From a checkpoint of a small transformer trained on Wikipedia.
Architecture: rotary positions, no biases in attention or MLP, normalized queries and keys.
Each number is 500 + 40 x the weight over its row's rms, rounded and kept within 0 to 999. Layers, rows and columns count from 0. Numbers have three digits each. The size before them is the row's rms in percent of the matrix's.

# k: layer 3 attention key, 128x128, rms 0.143, rows 64-74, columns 0-127
# q: layer 3 attention query, 128x128, rms 0.128, rows 65-74, columns 0-127
k64 076:524467498483521462482507569462519415442425456486448508482528527475465481430434458523538496531503469534494451419504475498511481473502518519549479489519517439521521525478496505586537618509461467446536503505527526530436508473478509501537539532440488454394426576505446493529547527521494501422452581550507490522580544466430556516495470552465546479454479518567491506511487521468490531477465
q65 060:503500423455526455532519523524438514495496453488527524473490479439458527568570513512465539534469528509492463516566441540508494470525430497523449564462582428495531563506451432480473481467540449501574523506543514483496490469494431541531431459562457469488515518507463595460532578577488547517459431502481510434522530535553477508513504521519523460491510558456555497483459470556441515508416
k65 071:532497445532453542483482521481458532497441564535508551505558538450493412436417435463633454500476477586418520551508520483460523577529517478494512491485480473524531491504535529566508477473472549489473533461447503455558496490462486502501422453456469430501493489496464556628520540479535476501506458488489442532470504495500488506462488510442531480504547495487446488512531535451474528550551
q66 071:487491450482545507481519546440459488559555465517477502477558478553521474494458513535445577456540448513523475548465545573498491558443465468489478489493467480529454507517486480460526524551483391428510517460551475506512513498474545455604458520478513523463480534470463469563558469508519390590438496442506503443544534519508468534558519543553456517533446545464491506483431481510567541494527
k66 103:483493524483503506485506443534454498476548492454586495447412506472437520575456476522434527481562514433437506487472531433437530480548521470401529563447472561514582545528451502496533472522534501439469502449534513463459504500516511479492551499524549615506543513481537529427480539521469417520538470551516469498470529466471524492526532458544525456486569523508544525459463527538495447488548
q67 083:457475538492475502452578527493554520484516536481521384585470517529458485424441481469536530525497449466517526492498450436470433440516524514457511476508493566472519477499493485587471554491523547503427492544435532546515535483526493496570509542468501515519474443461517460573458484455505478443597496443485499579465521447524425480490537488492535472460534492542507458552549432447529509457466
k67 055:501538528461561527561457497520439429457458482503544466479503509498502455470411541480444489497477521507503527502452525489532546486495515609495534463471551582441527516497491492495561466544535498468470454441497578561467477539486496549506532544551446455501497564500468506407537501521601486472454534456519486497510481437448468586474463464494527500440511507565536504430539542554517558543526
q68 081:467440599451513516454478529560488522488543520436506431520439482517512470502487484493580555527520471461534547433460443479551479433507496543462548476504582514460482497493482522572401499436532516480465496610487536545490485498530520547463505546516477468590535418495567473488445435533517555456570495463562546518481440500525502488498531513477524494456556503523495510514518471520509505535445
k68 056:538537545412529490527450530505500466477473467515492447513533490445505497434434498480450457496528501565456494498460532540471509475431515546510520421481568553467517456515474555456534534538560514507536481464495556502477468546487497554536490517547437403495492560552487449477547541530574500455407576495477472485496484459433479573480486491541549551479534512509535480433511548515514612482490
q69 084:466540427560424499541513472418494471531469509554554493431565533445511505498571493439460445511519529488457458496469583476465499564549477468511456534480443490536450500523532522462515494491490499506468492428524448460484531476529478455525558452457499579470479532513452480555554517439436464549447459510437455427474544498421475522491497533436489501512468457472476558483486561441481508488562
k69 058:485511497499543494434481536479511542504495547524419575552512499539462468549574515516564470470427456451431469405486512556512492527485448471541478479495486436533563429477557494469533470487446517512501533521505476478601475448485529465483496515472567493452417490456489438550511524582440510526482465543500537574523470479507496417485510560541482483525480468521458498569411485510506483467480
q70 077:522479543440491479474470480494540542478496486509427516516451457485532509483492494553551470510520488463475553476572492513468518422470555491529522509492503583516462448480521573448499541517470516526507522503509495526511510540519535547457552595469500456557562545599525435446460538538527560503451528427576561567542432455524572431539494514502555535550539431510469490510517442533558477516483
k70 063:535578626450532452544489467533526513504477504507429471498493423497503558536538577444483485457520506546467510560485560555503497500420545572514519473536529538520509451536487530423558525466541437526556484482539488554460460522530504560479493562567447448540572483548529465434546550528545544477442536460536501554527437503527520553478481471513483523522510506513518518447492483507502526507460
q71 103:483488513518514532484521559542528478501489530423549499523447546476470520494518462485545508561588553572588541437468483502520480443526505497472533478517507507398494547526494475501419474514530524471491534598579498498508507502517479484482487492544520487525477391512562523478467384563519503488604562505481577518501504489466451533548494511529587547483504541484484514498537498505493466580497
k71 066:441439536557451471478469544482445469442587527459565520500450506491404512505438483519479521525551495512502482478523504482473438429598448472466562558476525536535552468492510454532514496494541516508418433512461573564452518492503468496512511579455501456490467533526451463498480401457490454544518454459452486500483514455503565461482491449473476484450500527501516550531453595510506514505493
q72 085:505490531478482481590534526556518506500513557444567531468482466454485531549607478424555476575545476508567525472444420489500442444549477488497572515509530475455456534474500442541445497499503505482481485480549558531489522423542447508520528541510410504470464424492508505499417503574524486479559554436501529444506564547499427527468502485503548522477475535513524463535532474518471499514537
k72 065:544572523463558503539545497531495584450479502475486496517507492460499521469554465480580484413478400490452474454547501564478526570496506494515499538569457498505536430531492493567539530460474420523490558530492511418539487451558481515483445521507451447559522447528487575479471548484454542452511543487476556517470516519507509465528440506515474562579567535497505441550520511507422510484484
q73 087:517507515512464542488410466532538465525558488534461522491498539574514491517486448539454593454504564514523491459518552550480532542509475487570436506506496542539493525546505597418475473486496498475537509616522476496457466555459511444527506562517489481539563479460536578470525466477484539545533446470449537491545431459449547554538511490554494491506546467503481535503492491475466496624508
k73 090:495497483553519493550457464537487486518525482491535492512489548523563495512541568481546457572442482504493504473544489528503471488554499509518475525485464545573513451545527490548540471461449559490453581516498553490467483499544535499486506611422482440506455477416498477417487474499497502661478434472542563547457507604528481468502515493447525526474504450493456505484518495503436488537466
q74 096:486521489469418523486466417524500570550511488537474501466533516543510501475506460568412570475504508433489430554554566534444507607475440489541491520479481515557442545473539545531502502489449426497534453502480498409464521555443574449534503505473532544504552508437459607482540553448428506503542477509466489474520481533512529528527505509502452455511536456475483534513505492472471491528477
k74 133:510444495464432527441548534465458532519524505500453532449495520471410477482430436516435518458543527462473529538503489450470518522493553498503550496535519549444427489440440520404445533545588469427538469483505434522511523524463475507552519416515539514465512523529523465554504517506500497437488540550502381438564511455538552471499510533538546487530474514526483517488478535458542494466553